Weights of a small transformer language model.
Size: 20 layers, width 384, 6 heads of 64, 37M parameters.
Architecture: RMSNorm before each block, rotary positions.
Training: a variant of Muon for these matrices, 8710 steps.
Each number is 500 + 25 x the weight over its row's rms, rounded and kept within 0 to 999. Layers, rows and columns count from 0. Numbers have three digits each. The size before them is the row's rms in percent of the matrix's.

# layer 3 MLP gate, 1024x384, rms 0.0596, rows 796-867, columns 128-191
108:486465457463501540491462481481504490495511481480488520502461528504493455502506490482505507502530518522510489503491526566521496527524535499524482467477518496516486487510502472481513447518491500
094:504411548494512466543509528496504496498543501472483487502513497486528525524511500496498507533444511519465507498489532515512532476490491534482513516524497526508482537487512528511507525491486521
098:494513561491513474532495484529555524482523522501505523539531498544468498524520508499500493522523469534490468492508494499455496470466503515513476456516491509474497507516534475528480520511532507
094:462492496523501488498511473473508507515460497496502524538477527491540498511518482523530503521530505535521488487455487535515514529474537498520551473516499530460513483483479486458560499520482479
101:453490485464496498524477549489493501474481464489483490518537562487504542516512536509493488479482472520517541497485523464530498514532494540494533511490516475467484489470518441451534501507523488
097:486494500497498552498505508462486522501506522508503453515479505536533492502508494506495501495476480489524482517521492520484523514510479509504528507483525467473472470504473466474534513505509529
112:470432502499510502492517507460511482463491492492488498486463504490471515480503541518496477526471494477481481536495504510477502544495508473465491521537514543530447584498512490480474486556434480
065:467516432493511492557516483487505474467479557504508548510517506531508517504503550487507491494511526483520538496446509518485458477526495471484485453521500482473502502507553496522531492538550493
103:484516483540486473491446502549526512483526530527516490492515495518481500500514483494514513486482487468509510487504523550500516468512526476477466487486527461478498502510471539507534513538520497
094:491424540481441486490519501520504509556495510465471494508511473442463497565477438533517498479495488544530466488492505501556535485500539488495479492563518474468553514529469507489429513499535476
107:482512527538485510482484497514541514489475520495438536529489497520499480478509533454513469462501522503532476542446512489481496449541442500491513475496530500492508491527530461539494481495496479
105:559568498497511505526489502487501504501445499496494532507551487468490469531510491545522499505463510507513473480460534506562511495521456496454480467505467496491472506494480523547532520479486497
092:474505496485516479527471499481503476505507495479517506469512473469463469485508490473528519476506513512534507447510498511500565515490462516560523497510525489510519481465554501524502503514534513
100:488445511511489539539544532521466487497497479465531514489511482441483510481511489530516485531506463488511468503438497441498513526478501562497525474498524459499475494489507515491510530556480505
125:488498520499515476496517486506470450473482500510493522510498547494465548494500487551520550499482525485542550457528487525515479522488495495487507532513524539474522497495497494501523485513486509
096:506477485482452448472437479530503520507535470494484516514501481508508468506484495527541483532451547475500513511511572500497495518501491521522431512544507502476483507514527522479486483509497522
074:519517461533544516512503478510509475477482509514462487529508498497539471475500509501494525535480507496492537511500520514514510502507573522514527526542523505531528492541480474490544512485486479
070:501531546493490454514537514502517469500466485484491485524452507514525467527490491480521523511508477499478489450480436504513551524491517495497509461473516505468493491508506513467492583503479493
113:491490498488466484527476503497503482499526495467522510504529530511526506537527526497443499522466540495466526486532491482484461475512496472497507568543465484426490502514518476474489528514504521
067:502481462540509495518514520498456468503480527551465539488505540530508565517475504465530504512478478503511494508522503519484485528449491469552510501509499500476520450541464508549465460520491517
117:475486490531498496460530495460541486485497526475535487511467463483498510487475483505484500508494505406474508468516496545476489500512519475546520522495478491510458477500497457496512507535503530
118:531477544537481493505481510496511518455471512497479499529446492493527480462478556484495505517522488515509495466495498517535494505495522492521495450514534460450483524524522490472491472460490501
097:499470534490529497516518509504473480521512492528469507522504488513495506488456516473488488545518522461462505454496497495508460498524442496500490482501525488495501534480496549449531515498531502
108:500481530504551515551465480509513484506464502520504549510521526519545508517514490471507528521543498459491519540497466508480510559492457514477483491478483529487484415476485528480489448488507527
114:501501483526516510475488493482484535511453481525519481527491485471516487481528518504512521516506515451522485490513485532496501497502535525481482499486533514471530494536556470504539519511475504
089:470486477523524489587522474508493522558467457503513485483516526470522518507447515531457483512534500521516512475435533518491471520504486558535484505473512509457517497525502483515490518469543474
101:523541539497503533498513473486512487518536489526518517489501469508517511488450483524487522519500539514523482472526489467503472451519485473521508413552510499478469486491490496481495447528533536
106:513481492508490482486497515476511520507470492512511516537547541524489504514489504513468483483478509540472481523529483505487498535522546503538511501528498492476537524494508477509478475477531498
112:518500526533500540473465508480505533469491516531503517518500513544522480492482533496493518499527491482481513463490508501554472550517506487476491481450460464504462491479521470478461557528469514
102:501474538547529471452501514464541481481537540511498492544519521518490506532476437519472477507493460510506498529504438529441539491516480542484528494534499486536511541512502486515476479528457513
117:506543489527520579486610530506504522523528497529457458529482502473520456487505525509538497456520502468471526501478488498546478503502472459459489488445478492498515497500518484502552466511499501
105:537489513513525489491504503440501515489525497516480488527438531537493484472483497518520480501485485518454495537516526513503509497474504471476479482516449530549511531509522543488537482505481478
112:505537494532514499541478508495555488510527516472531508509473490485518507529458520516529506539515503503494499488503493519481483532485486535452479510487535518519487486540465524504481544493502473
095:504460489490466510548480514542481507512522491480506516479527512503487491543524497534516459507504508499484481481474524546464521486508498484508495471452476482505474499558501503513502515500496506
102:478539507518531502515499484486510533508470469500508482508458519498492475519486482466491496510535493496552478469510485502502522531509528510495536508514469472507512517510526489458506563501464520
096:511522474507521526497481458510501521500477464419440513520485484511476457509493470510533497486516507465531535514488521457493541473463547475467514491514552485516499546489537468524520501551518506
093:506515502474485488532460521498528491501528495524517460495525517482505498492463473502510467519503481534514449483494551489485523484529500507493495513472524508503465504495485561466521499472548489
080:516507500520544486494523496530532498464520489525523449468482525445477487532519461484487554502499499494476497552506492533457521515517461453463467485461508494519498466514495469510486482472515545
103:508540469521470442479491519465472513493519515507504520467508471462549537468465468508465507507489504489498526506467467491539498491477474484445447478469489495514489530521546506521468480544500470
107:496499531488549496553482492466498518512469514486496506478505428485477488481528502471496447485524505549485493511528519468517517496503527538502522507517524491489520475476502520466505478515520478
092:498524517477494513499512495532542532494500448545464497560496468480475488527480491515507502517511498492489478462479505494490527480465508541502533520533510518508507506485485443487503512521492524
115:467485504483513510485481492512503484465496498511537482477524497533454542517459470468470466550499538541484567547523507480453538508523499506485506529529551540502486499485493493458490483541484520
086:506499494491458501509512517455501496534520532477457489506497511507474488433480481518507512442519486508519554506482508499494508543541516489492496500534478499503475448553492528489496503514499513
102:509443495526517473479569505464519495476487523539480481505519470498493502487501491456483511458485478523529490490532503511483496497543527478500530513522496474531494487522495500486469497506510503
125:518541507471487497538502516459547500474513513543491506536518485491500512487501477482484476531515512489476538483489475494458485493479457492501496518477567515512513475525500491480487511535496518
101:471519487493523511473495524488492469510562499504516517512489479530477452508466504462484517489550486504503482522519500477521470510498495474482471465507496479495487513529486567502522530492519472
078:489516466532493463560546483520547519467495521517518516480530478500546536491479459498508515508546463514514452476490490492496518488509507488511477515456504516475492531486489466515462507527505474
124:494461486498480463453538483497514487521462522499488525503476467528477492495479457483469493524513510518482488504502513499536492492482527499514508458502513508458504477510509528472449514504512495
091:509523492459496442479471524506477487513463503494478450496475466464504528474528485509534468492490510497533516494473480505519444521539479541496480457486509480452473503482511498513515544505484473
115:478488484550570513494525510471484504414484482548463543492527520525511488507451469495493476536512478495536520521516511508491514484516508462491500505493528498479517508528456499478514493507542497
120:531524528499469495517518524538498502440532471509540478500486433497497570513494500500457516488455515523497483550510521483529540467530486485572523488482477516504513487502499497551524501530468518
062:526475511504528453515517451523502480539563500506491455498520475494486526558522496538567538502462532450476514435516499497495513483450525536503498536495489544517479504493505537491524490523500531
090:454516496531498469518503505497525509494494470509499520521528473509515493501519462509491477519513552497508490523485521490491557540498492512524485470482506505518506455531537532474481526484496463
141:529509517529493526529526510524462497505564466485525479511507521482488497511470526509513537532521500512502476500503506535476469511436534507491504546483471501517457512506516465501516500538460545
120:478530476504494499519500471538524492489501511539516534508511506482549503478526464507506520476515514498513460544543490434498422508525502496509499511480466495490513496522498484477480513500535500
110:503515515512482443500502473567517551534473555514510488507486478498469496440504485526516496479525518493492509489501536507505542459530509486505503503499501483495500505471493491522507491521488481
075:492470525519525559523532495503499520531487499530519539474533516491517509493491569517437514521511475477504521568520500519541475513493498525468488497486506491515484542497497500494545519489500488
113:514504495508540516492520478546530528530514483488498561522534497502523518559491490484496536493487512469471522471483444517487524498493483531456530429466512524488477514496516476505494501507499497
101:461533485462518442473502533482500454486498519532547489491515487483544485505518492525529489469550492488504489564529561486519488481539470494545503495481505457451562527522464451473524524522476528
110:514513475517515521544520484478518460520522477536509458495528455528503530522528526534555497455492490507448509520470518496461448543494536480501499540468479512516533473476512463479506495508456529
110:488508442517490514475497488491518546532489512512467523497484485506537478472510480451508487486531495499455504526517517482504518526501529483533496452538556487522499527544503526465507480493497502
102:469523531506483478485496479519529469576497481495447444496495511506504480514502499520520487471486497513504537507512512496538530519502500482497517513531490512538471485540491473514492503501483492
109:474458537502508494500467468498528496496449475484493493508496500535474479516506539495516509513529497520502507513504519460490539567451535515491504487500520488462516496482501495462510502508496512
128:514474480500468467520487477493459497508516484530447506489510507473509490460480545524497464465519485486484466509476543439558483457484510522486510505547557471534498548506483485547496510518486524
087:483521514471543482452515476499516490471521488559523495519478523503473464542481509541505536511514503504529461498499419465557486479493517483499470462544509566479500492496493466510504467466513509
078:503484498450504498504507507529500500480507519484479487503536489474534529469539513508479528483479456489545525495470534523528478483496528517517536518513497532482445553487464526473523477472451481
074:503515502510494474491507490500507482483489448522493444541489532528559463525491516471501501533495519505534557487525498508497500495533536495485523529474508552492488454529467517469580522514498503
101:518536494497517512493501503517505509514537483457509512473508508500522529491506494487483492513498525517497445502518522528510495507454454461484475430501499519498525499544500503509552505483485497
112:476518469465533499528441470480457491455525539475522500490494478495528512511458488508505515487496548537492551482514484503505520488489516487473486519524506507514554502493465487462477493484530515
105:497504508472519464535495501507491516544495497504498510507504515492472499516487518490526515478523509469460505550530516517456502485491493494514485505472499483496495474506549533510530557457544456
094:471458488470481505475495476531466542538496537474489519480473527494504502490508514524583495498490533506509513483496509477514534479485513505517486469504486485538472529515508488496550511553516526
098:495473565537516510487495503456483546513494473525507518527521517529474558564479487472457459485507516527495477487504493523511494513535458485498485508502481491531466465492550472539506504503527470
# layer 3 MLP up, 1024x384, rms 0.0593, rows 796-866, columns 128-191
091:498411461498507537483488478493506488490513494476474458503487494507496474491491458472540520474525485541511501478477501526535482536512513521495484495473518491529502523554502459465485475542470495
093:538525464523487481501502525465495481527482511454517520518512472491490482494505521521517520501558507477532521496473459493522457449519535475536473494485494520490517475524509490527451469485505465
100:469473489486517520511515508504540511542499504509443513486473505531543513508515511503461484562498464506488495478492498531509521484509477494517479511518492510509516537521492512490505526486506516
089:477480500523506492569537523538526492494482505514501509531531487469503481548503515521495517452542541508475508502522499480470497479473468507500539443487508468536491453513502492527505543455508487
090:512537521491485512512481519461495480505479505470451491498548497537464478481529491497495474484512515434483522504488502476517444477543483539508501509544445466489514486542526486456525492508475502
102:517493523520491454524511463508511497523489467481469527499462524441474512512519522473517507482513518488493523438520491475525478511462461493498473462506532507507519499516522509510501485504447500
097:476509481497556475506521572488520515516506483510491466557511521506511554485532517493497444474507474475466513500528542475518496500501526531551546547503506487507454556497468480455518507504475483
065:563493511522482451462432540490537520490487498495512459494487493494483470476493471486515493492510487532506517553521484518461518525483495490453500513467482501548452503469464536479461501525484479
098:495534514520494445511447502520504508484489515508505509451514487546500512497500489504517508482496486496502476486486553512459535488518518521530489499485528503421476462524531548501530513564513518
107:482492474565493512487484503466545556492475513529552569521487497518520498504510541514484475501530486459450521487494505504527453544505507484546493454493420487550474497500509526511541516490508483
120:472436501525473459493510579458494554539475523552498516530479508529501552486498487497440533478447492481476482527498566526500473539495508529525464494527516525516504462521502522499471506486479486
084:456514497529497509492495492496527516479476517484535533513503532515528518527506534492468505524514497484507473526518486484525474485542525508453496468518511499489527500484505529559526485459494517
097:490498515523490523484532513525473461486502487496493514505511562518523529461515506500507512494460493488473484533504506473527449489502513504484519498494475507519456487539470465486520515505472485
093:476458489501484507526513527491464443498492507485543488464474466473433509507516475514529482508509479477497472534451477487514513513479518548519539491518514467492493476484491500513528509570485499
130:537475482495465488506486484510496505537498530522514471464478472489506512453497503515434488505530479521482498534481479481537501477526485481489515499509538477504443448511486483490460504467517458
084:496489544493529490535480469508500488462515459527478501505469538457484540531524524471496443539565536505502495511488484509502508482449470479457501481476466570498518504502495527460506494494486497
071:507516490518438527441530556498504514548459482498513507506475505463508521497486512520473539442541525500468456502560483534457491434513492499512471472508521490472500454458497504499497501495462537
067:507511551459557498502542509517483552504500518534493531466505483487520464455505522504462527484480489505528532577468520529522495477498488485466502495509466510513480523499493522496454490508473489
120:475496483504478514494463526508481512495540515487536537492502535550478465497523483505423510461535494469500498483539525476528502488513535507536519546530524466481460561459535502500465526493508528
075:448471487484484521515484527505571513526453517485481483482483524465503506485529520483520494480566525492554486482489511507498472503526491510511530563500489483490529526515480488529458527495488517
115:470515537505512476471483487524492526534529486490512503459507490488498459520504500543495543505507516511531511502476532490533495512515459490509550509481532503454522490497505525462514486503524500
115:493498537476484497476507511508456511508482502461543545514494480486473488470467490551494490488489498477508528508486489471490517526521510505546511518543485520548510520503560482542512482495524486
093:497510456529501514509521504531493459496489542527524505459469531531447498497513538503528527506490480487497484512453465511473518479515509528485469515507520500485554488494505542519486495525475533
112:530518473519508508490539452523519496527489537493517525505456514495499538505500479522487521522502488510497508478504458505455490517482488460485490524500480519497473462526498509531508488502532502
107:484515484510512466507519505461514526524453494513508519526467505471506475516520481484494523508485547464534482513473474538489508487511458508492445490513501494504521522550543482506523539473482507
096:531556491511509523448476518481487498498525547521526478496473487480502486540537525510507508499483518503511516492550475480523508501494494489487474484492477501499489516472506509447529510517483509
096:499532487519510524486537476500509497515534444546532516476515481521513513528469483476526519507487499504531523521484491433528508496490520531486544541537518475504529513479480505511482463526508509
098:515500548521506465517497515502521505474505538499479473462499519465474505493513492454520509482490530453510527476493485479492494452520478497475471517521480503536509525486494528471516474510470501
122:571506505511541541483476478431509526497483486530508498526502508600464503504505509493489503482479491520464482505481495546473500486464480487469439508528516478507437496487532459505483544456490532
109:472493473528487498506481508494502505512507508491471506484483521467504502503537542503508506523520467478508506475537518503501474523475511495488520547496507510487479516495489511480540524480478517
101:483476492513492529551523488487494499520508495482464499537497512519539493507526514506512483488492478525546508450501484528505503453512529500537506504467510506517475501543532433494488503452504507
099:459510487478489512475512487487527478464469487521511550478459502486495484490497474501492501496530459498519500544516492523507474498503471495434495509494508481460490552476508482504474514481516520
104:489493498512509475494482546484546488500529481478507509500471486449500481494500497506528505507520503473496501475493460495461489522488499525463508470484538506496462527551447524478475518527505486
089:489546510496515473461484496439534475483504519514504486494450483490524481451458476485484531472477519506521502506503469475527499516495499505464496512516503517511558513468504497496488488506499516
103:538464498471474498508497530500499472484527512507503523485543491468507521477542521544536521492482523492455526519491518481512486450472490502544493520502542517453494462493473487547482457535524511
112:497482467510520511487498423492479485512468499410463520502502489558514486488474481517543500468513484465534491491497527449483493508487527480492488499525565477518483514468519451516495538505508534
087:475434488500497525493510486486535516500507478453517477520520517494466481545508469574513483488462461498508468505461521492502507521478475527481505479497472503523496507499541511486479505479536498
080:451477532496545496466510475488517510524493491547493510460488495465497515508531505479517524472508495489505525525520490503471499513520512475478495518475517466505486466503497487504487520435478512
120:490502497457509493492493488505483475474537474530471449515462453469542504492516481517521511527452488489511519527458459502518523516494485503514501511542465503465444477496526504547493495486516483
122:515488534469509480521500462516481501513488459486490523485549473488483469492495542504466452527525525516451456501509560466505503496505458520508487498502518502492514493515514492475494492498521486
103:508542481474489524518491462484498535472528482568497486509466472463541508484495508514499515487515519500473493468524506511501515513488493540525492476475496508500520456446493482507499459506525499
127:481518532520485504500490481534511498480538494484501514493553484532478521502482492485463473517510536513470561506498489486471493511506508500484512525524540522531450492482462522426520462504465529
089:473489505530523480489526480470476509507457489535489509529526532520505504546490552485516529509531492532464469531474494457450517528494468488488492538519482495503534501479505516482516473498483518
105:485543519467503475505559496512475509507508530485481493498519512493502498497521456554534482539509519485515524518523492517497509499502488481498467472455486519465495486503514471513517469502517481
115:526463474526520520477507531513470475506486514513510518475497507468520474496526494485487475489471483503500469524503533534498514510503444478504546540490477454525467470480501519518499492468541478
089:522513524504491526503501473528464495494555514433450484515525470485450471510490528481489460476541481428450510493530485478519507460498483512558482481497531503515510501491517555474500516509513474
073:519491515476532512480488497485476481478517442484492498507528492532463471532483473502488513502450539529502480509508526455441525521490419479504439495526507531519547491509489477505538477497445463
115:504535495508500524545451493526491524460487498512483508511522497500477542511511548524489478450511509476547513514506478513455506514496517495539472491489471509548506510504463494542525536503512509
090:533486494519483527503505523471525528510561533488484469475503515534488494579517546561466507525471465440507494534474484495469489498500501508514478480505473514515503520536485496517502491487505500
114:528518547539506488501482496510533515520503521528469505487491487499531511496513484511494513512481484491440495457500470511514531501492472512479479493525467495500454498517517528499461532455521495
136:494531501516558495500485542497468555489531437442507496509512481522501514529483475493523489480507478504472503534475503472477488509517493492515466537495548536499497520473518473531490509523491476
063:467522459487538490489456470540461519467500494461522535493497489463516541504523486511474509430524546495540489494509508552504494493521536523493455450490489471454504456488564519526483505477507469
085:490504480511515498474539483505522557541547460492496540522568467500483481482510524509481479516523506536553472519483541477495551470502490475504503494502485520534538522548500501524530554494484497
133:486524487487510481494488507457550486515481528501515522502494482516524516485520472489483475471488534503516539468498528485506502483544465500482482503495520516487497494504465548504464479463531477
133:485499507529483455481529489498534499522510472491518526509508474480492478542529494453525541470511476493498520498504494496507499487499494529497493441481537547494497518526467523479514462503538536
129:538475506447448487500495497501488518532527470461463490484496486467522541500529483475482506486533482472528547488505496502461501495510493459498465530458511505488512506504515491474499493483552534
083:480479495478540482500535545499504499478500505564540452482499514492512453548469486509476476532513503490492488467466434505508515547485520544521498526524482491511507510523533480508489494496510515
105:482518495483445472516505477437512517475501506477471452493478507494467508467529528481489505507535497504433504498515488450508505471508515493548482543479486497489502523531476510499536526502513478
099:541479496491440490513448470540515523519463500498442532505480556497464509491485489486505524508496507507515527442491462515501490544466524465511519473557525489554446502497508559526466490496526504
111:495524501475489470499485463516463496459514539497528546534525508508473479521491484477541478532504503489508455487461447524541524513493504521478495503511484470495496512498477498521484542547535497
122:494461553472486508510486517483490462484517510487507491506526501509505493499490504562523531518475528488543523447465486502531508495485503459475512515468479500469523455468515467518501482509507518
124:501530513516525522552506510462478510519498466556510542485499510492497509540509528465478545487509481487525514495510526494521509522512484449541529493485493496507531501487538508523477490469487455
118:508516524503549485535532527500507493479558511531501496500494510473516496485474476496515519518474465470454521490493472522501501473516469466509517514515502525536522530503482487487505496540511484
096:475489510492528495479490513513474484504519516502503526514487480515519523485533439485486525516505517540513492482530500479451490509523513499473532502477517521479465456471549450495495531499471512
079:507509487545490507513498509526503516528503517473462468453484527508502483444474514497502454454478488488517482479489530503516535527547500532489532512528501450525485522496512498522546514505498518
079:497540483478483523536487499475474466463451466474527532482507440533513510516515497512480518519462481488515513515536482479503512516528471491501542499494490513479528512468498533528515512489511503
076:506519512484477525463463489484463525497494505465530532488499462486510538522499505525474490483497479503501472525464519519508507485483475490530493481524511512541506548481527561520494478469455479
097:511491505475508471508497512462474493507466512552506490525497463495473468518488500489524495472495495494503498485516479483479531464529550537507542550507483488521472505450484496499475504465525487
113:505571491493516483502533508522513508502528492517519526500548498459434470496462488467500498478477468500450529487488514516493515485486465485466492530501533499532508544497533460493512535504494489
104:481501489504498526504501463515497505472521482536484483476498474510518516511522503501501462500451490533533485449477497516529503501480490484469489500515484502504492545481469466473467483507474533
108:549529478526476508538503499443522472502489501508536490512485493529506510509478488519465514491527459532519511518514504495475508517475499506473522479519516485495477509527524537477485503440466482
# layer 3 MLP down (transposed), 1024x384, rms 0.031, rows 796-866, columns 128-191
104:482471461494473511499458475481534494483523498511493522506538509521497455507514472435504525485506502532466493440539507519477508505528535500506474486467499506533460496500526485485515509520475490
089:504452493457510485483534526472527551482488498489554519446436494522547518520528505483511559512493521512544490565485520535519550497476468475504455499508478510531512509521494483502507544522496475
095:439475487495529489504475459502548495551476543513437553488475512536522493481516515494466515539510511512485490521486508499511503482523519487506495506493514486486544519520529518513521500510531513
093:516487546504517521540482524516466529531499494480521530536510471473479506522518488511506502462516553530504497496511477483515492518468526503517482451515514496515510492502502490494516513470491446
095:546509476528477513498484468483512490461453491485491534483510472519517466512515481493530501520563517506537478499482508486445504482505522482491445515477464491531501511588511492480501468517519527
096:547471495505482476492461547499536521526539485483544470462493482459491464463526489457495553477511503514493538515502500491524526453484465476520494492529525478485485493567529529492491511464489507
100:461487505512517515497460506482475473475540479508502546507490489500481520519524487490475505479523512461453487457529448511542551517543502477482513540502565536507475508482526525488540493513476455
065:497515498505508515507441500480491509512464454518457471512519500465506517537492474508452474487532502494489473522520504460481495532510492499507502518506497503488506498475441483485489503476496514
105:480534517515466488533509498487535540446497450518484562464509533531524505528530519481495542504507514482536479506499527531498515482480494507529486483457528486453444450556543506494459506486520475
103:487507441515524495508456509479514509516513523538514502492481478495511489455501545469495496502520508446475501485495486486453525479488485530552501476496429487499467503518521495493498526493498471
114:460522548482450450506475500491469505530468534492469513514539482513490561491497507532531497485486521520513496469482530528530425510459487519466524455486488504511495508518496490503480491522498468
093:484516524520511493517508478490504486450521522483530511534497506527465485472485502575529490479476448475489450459504512485497505485535459482502497501487487522504524549488432563523536506509473517
099:511506501483509474512518456518506459516510483476463478486474485506488523511544517469490504486460532482456475529512490531542486529517481523497529538495513497495474468521461499487540512530518507
104:512476500482513497488519468469459484507483521505490488488486451495487488511494498521478527479508502506501514540455475492524489486514465525448540494542500504509498447508467536494553483504512480
125:505508486527476521493468497487484524531529466515523504488482496507527525500496491478455475532444460538469481501491486500466505493507477525488514489508527520532452458524487449481492479504524493
083:490517520473554511501511483497476479492488496476501525498504514547485551482479531488460518453456453501464506498512474473501501475509471469478512516470504474509523497478481463526531510470517491
073:476496472491496499477475561511490508520524460466473530484491499493532508509507509534538502452540505483523457466481506478489461473516507532483498480523509489469529498459484506500472473475494494
064:511486516573484503546485504477515473526524474505469454486513458513476507487478473462505487501497486469515502464510469516459544524495504518526485465518491508478514471483532513496490551524516484
108:526517513481527455469521488480494475496486511517477480523447474470461524508486511530566480514531499568516474502495484531494502486490501530485485469501476526510527504526457484465505482527496475
066:508526489516506468454562526502485447504530521476527531523519486539483459535532535478493511482482456530541511524509509500547494459446504518496467466521523509494503508506477532519523485540486492
108:431538524503488507496483511475519516522538502510497502477516472515504483488518510562461509560441523441517480490455527465509506456542457522483497512512512493523500512488506474491503481489482477
116:501524515483488530478524542533536507497561557508516532532472474555517451462537538486462475496513500522479511508550519484481506524480483458498520457527508488490491475480513510510486527493506505
093:509533478507552501536511494521513534504461549552480510518508505493490483496477518549510485501489449519526517486493481475469512483516497536473458522535517518486486501487472516499535468551497456
106:511446483503521451524534471520500502490470505499519494486520503497521533505501473542482481478518477469534512511493491498527537556513535523488505500511508525494517463454510516518485498541515491
110:494512459516512450530494518483469471492495476471480410511509542510493510504543493542504527495517492466527497497486524538487491497497505517496494499483525480490513471504541494483507534457506497
094:477498487480514530477510498489470502529497497504488499495525498544488511496548528505545471510496492491434505491544502489447512567500498468485509504521542481532534501525553488497504482507467535
111:495492533513510499490512480469470498523514441538503542495512482487529541519495522518474516500494538519506468462504498459517489468550493502501548466526491482526504521507474527490474521524533518
102:470514514513513530502514471491509451541492480498475474477454528490519478479508500469523494493504523473509523524533533462469475473506502505496518499494516474531525506543536517474505499555456522
120:498500466485528497511495425476507490481479481505491473528505496484529481542512506497477515558508497463481503481473476524485507517478521505507513498530510513514452500504512481501476510515479541
097:514495526517505521472497472493506485517503505518488514486467491509518490492492501521523507510523396486447479469523516527480488498520509553514489538532505487442465444515467455502502538470535556
108:476491496524531486500493496490496504510504508446501525489516470522559526537495430492484458489493503467500524471506491490471485485474492533508508508482525536531504509532515511506501492511507504
099:506515495528524493520489517514482539509496534494470507486521522480492493511522508476461531514487525518479504499486496484525539516499530466518538504502495474455511484537489490492503536495458487
116:475462506505523485519472523446517505458498489451538499534503505500492501510553501474492482514515479440487519493528478501504511529490521497461490513465505481553419530511471532537499565482510499
089:519488533469470463474491481560471535531486521524529431532508528502521509432501531522446499501429485491505526526493540500504452477546509520492488500499501514501531508461536492520479466532502509
109:474530513492458499500472486519548510512533527543507533460555486507511502484510554490533521523470511524443545500481502480496482472454489519498497522526547500483522480478495516487499468483530435
104:565494492503502493500465479483494477492519504439526499442504490483477464482495506468515514458532547458507521488459498498464505477491499514488479474503508500506473476482531460492534491520453543
089:461485481468519487523522477487493503499474501477526516495475537512499438534459514509490497483466469494506516533468494472521490485510465518489478443505527526468520512477520495493482483519491521
076:527504493529567501515505508502542501504482445492556487498494526510496519489474483528528516499516460492517514476487502472508492520492505528503513509470509555504421457459491473521505481503465485
107:501491496577478483481496449522491520475545493501518482482483489489492507506464520526482522494449536515473493490482494478507503505492496528477475548507507479466464519513504467514456495498489512
114:563442520464504525517534482506465454516491446508518535466498482491504476494492572430489460523540535545445469485479510463519502540490488474525471527490510468475528505527496490513514484501491493
096:483498490462488534500504488479503528504490484541480500524465491511505485473489500505498496486500538508485477470524545475518491509466487522511515512504506545486569470503535508506491462468493504
124:504515514521496486525497495529500515556422494475522506471516504479523524513564526465514479462476412525533483535495475506470481493528436511536526498468451483513509543537504460487491502467499516
082:523484530526537509503504514518514471482467475462564480496501482482478526547487532519515481496512492490539506494523448492496453497504474531468523484458506465541517554474501480494459520471521492
108:496535521488492502543488496491497481516502509511501443484496486497495497486503471548498511578478500468497530485499529448502510499521497504528488497481513511491463509497492498533509459525535495
119:555491475504535490517467501492483511467501527513509502456498551487526514516497529471510550488485500516534497484522514508470495525517471493494525509452495479545485504441469455498478448481506519
091:481472525497504504532475515515503518533541534506473499508519521526473528495460525480544469535493495453495504494533474521492467489468495542498478502480494508502532481528500515549465498526514508
078:525479504475548528440465498481493481499538492509473511514530487533472459496488526504507514501550482523499518549500475472478501488504491392505522496530500502525488474529517506479539553533475513
123:521527509503525478482428474528545497480495484501512503477531511497508521540504523464521501494518471470483472505484462536492499523498493483510494503497528458530535487518495481491511508498468503
085:501464482462472472521488498516471504484523520514467470474507509504542526547473495526455536522507533471529461561506544478522552473487498496470538483465487490509466493515463474496536521522503511
110:499534532462500509486504550476499468464546501506529503518504521519495488564484513473507528507517521508485521515534488498509472488474525508500467489491502476550543495515489492488502490525493506
130:517503504521526466523492521526487552500509481453494484498526500543504481542487452518480517482512495485498475506501496495491504538511507488519480480505557512505494514462515495500504461506466520
058:492440515500503449553504448539486517509526502499499468487508482487487524504466480538488538490487552473498498499503524479478492510473562512518497492459502481481482549470558496538544547483487480
091:518500495512512501532499527457527519507532528507513506493474453503508521543551477490487542478539553506487520500526490498510522507466515491501520473493496531536496517465487482459472530486498508
130:530480511486446466476497470478499487521539525504478524474509471545469519506532494507487519484478499507473532514524521494508497487519489514483479504499515498483499494485484525502504485534523527
124:539479487531531472459488477481501488529519552512534516515502483530480493508509501468478468483504516503495530460528516545496489494506485510432502479538458529457451509526476492513547470542527482
126:530497456483497476519485467461475526506541466482505467507539493477524487503516466476474518474514502485504519499504497517504511500467489463472477533520524482496482520483482478461525497540586522
074:522473484508512530514547506454489520482495492483510502472474489468514524495536530506486503481521472505488451506494505514478529510495543502531476500499503521472490459488487497485515547493487502
108:472504493523469525539533518476495496459519480501502483525475491507487489453540512451451508497490498524500471524498489526496477534528511491558503535491519533463492482534521502490501505500528498
111:528500491518501504515468446534496530531474506486471509537495480489496513515514459508512501502496516572467532470485498477469534490522513476492521524531515514537461509531494539512507513500558545
106:489509545491474511488489513555533479497509513475521483483537489512518515525436522524483485458490485505476536497502504448486473549495516465524519478466521494537516508473428433507521472538477560
127:525487483495457501537471462472504491462511476477468480489528489487508478483478476523528504460508550472536516469487491476502524463473510519483464501504509476511499462511476511499505546521534521
116:503503491472538474504547524478480466480450514522469482540504478496497533513529489487482556462484458528482556503501528457525486538499490515510539464492486477510539502561518533487507463472523482
110:505524500522494489538535499518518475456533511514491470515493484465499491542490495494522522499505506478460515503499490506549503479499506463532503475541546540555545513498507476517539446495514480
103:534478460489484451511493508504475477476562488517465495499529479488503493456523512538510457504517460491508504483492541460527517455464529525481484500510549478542516528497466468514488521481473525
085:525495530477488522513506522513523505517541530441460492471487477458499476456480475518487432482458492511469496530500502581480466556484473527528525556487507510537446507526512543493507517492443497
074:484486490516541504478486479523491517496527472502520518498507483531482517478499537517499516535531517503469529513526463453495484482480514471500474488518516438518522458503479512488487514517509443
077:510481514448494511525524479488459540546455488518472530439488531494529468497516543493521518501520506508526484524545494456487508475483527529522507487508509497479539489514459472498481537509455519
106:495505519482499503533484476520459517538526499520510496475513527488520503477475488496503551469504486452482521495495541521517467484506506562479499494493502503517451468479478507495530468494536503
109:525507525485471529474478507539509504530504476482496455509471511525510491531491479472496473481492454498516472507452453504508468515489540545537457470507503566523505494505517497488496469462457499
126:506477490471500515483453473469517509484520497492512464474483490489507484477484527483489470522512514543526489493500527491535488508481483504506525472529523540513520498498476461503487431549467518
102:509530540469533528492509523552467506480522535508489495484467471484514479532551512514483466516547529536485523516507491493484492503491520460499478525539495525447527502517492487480527476491527518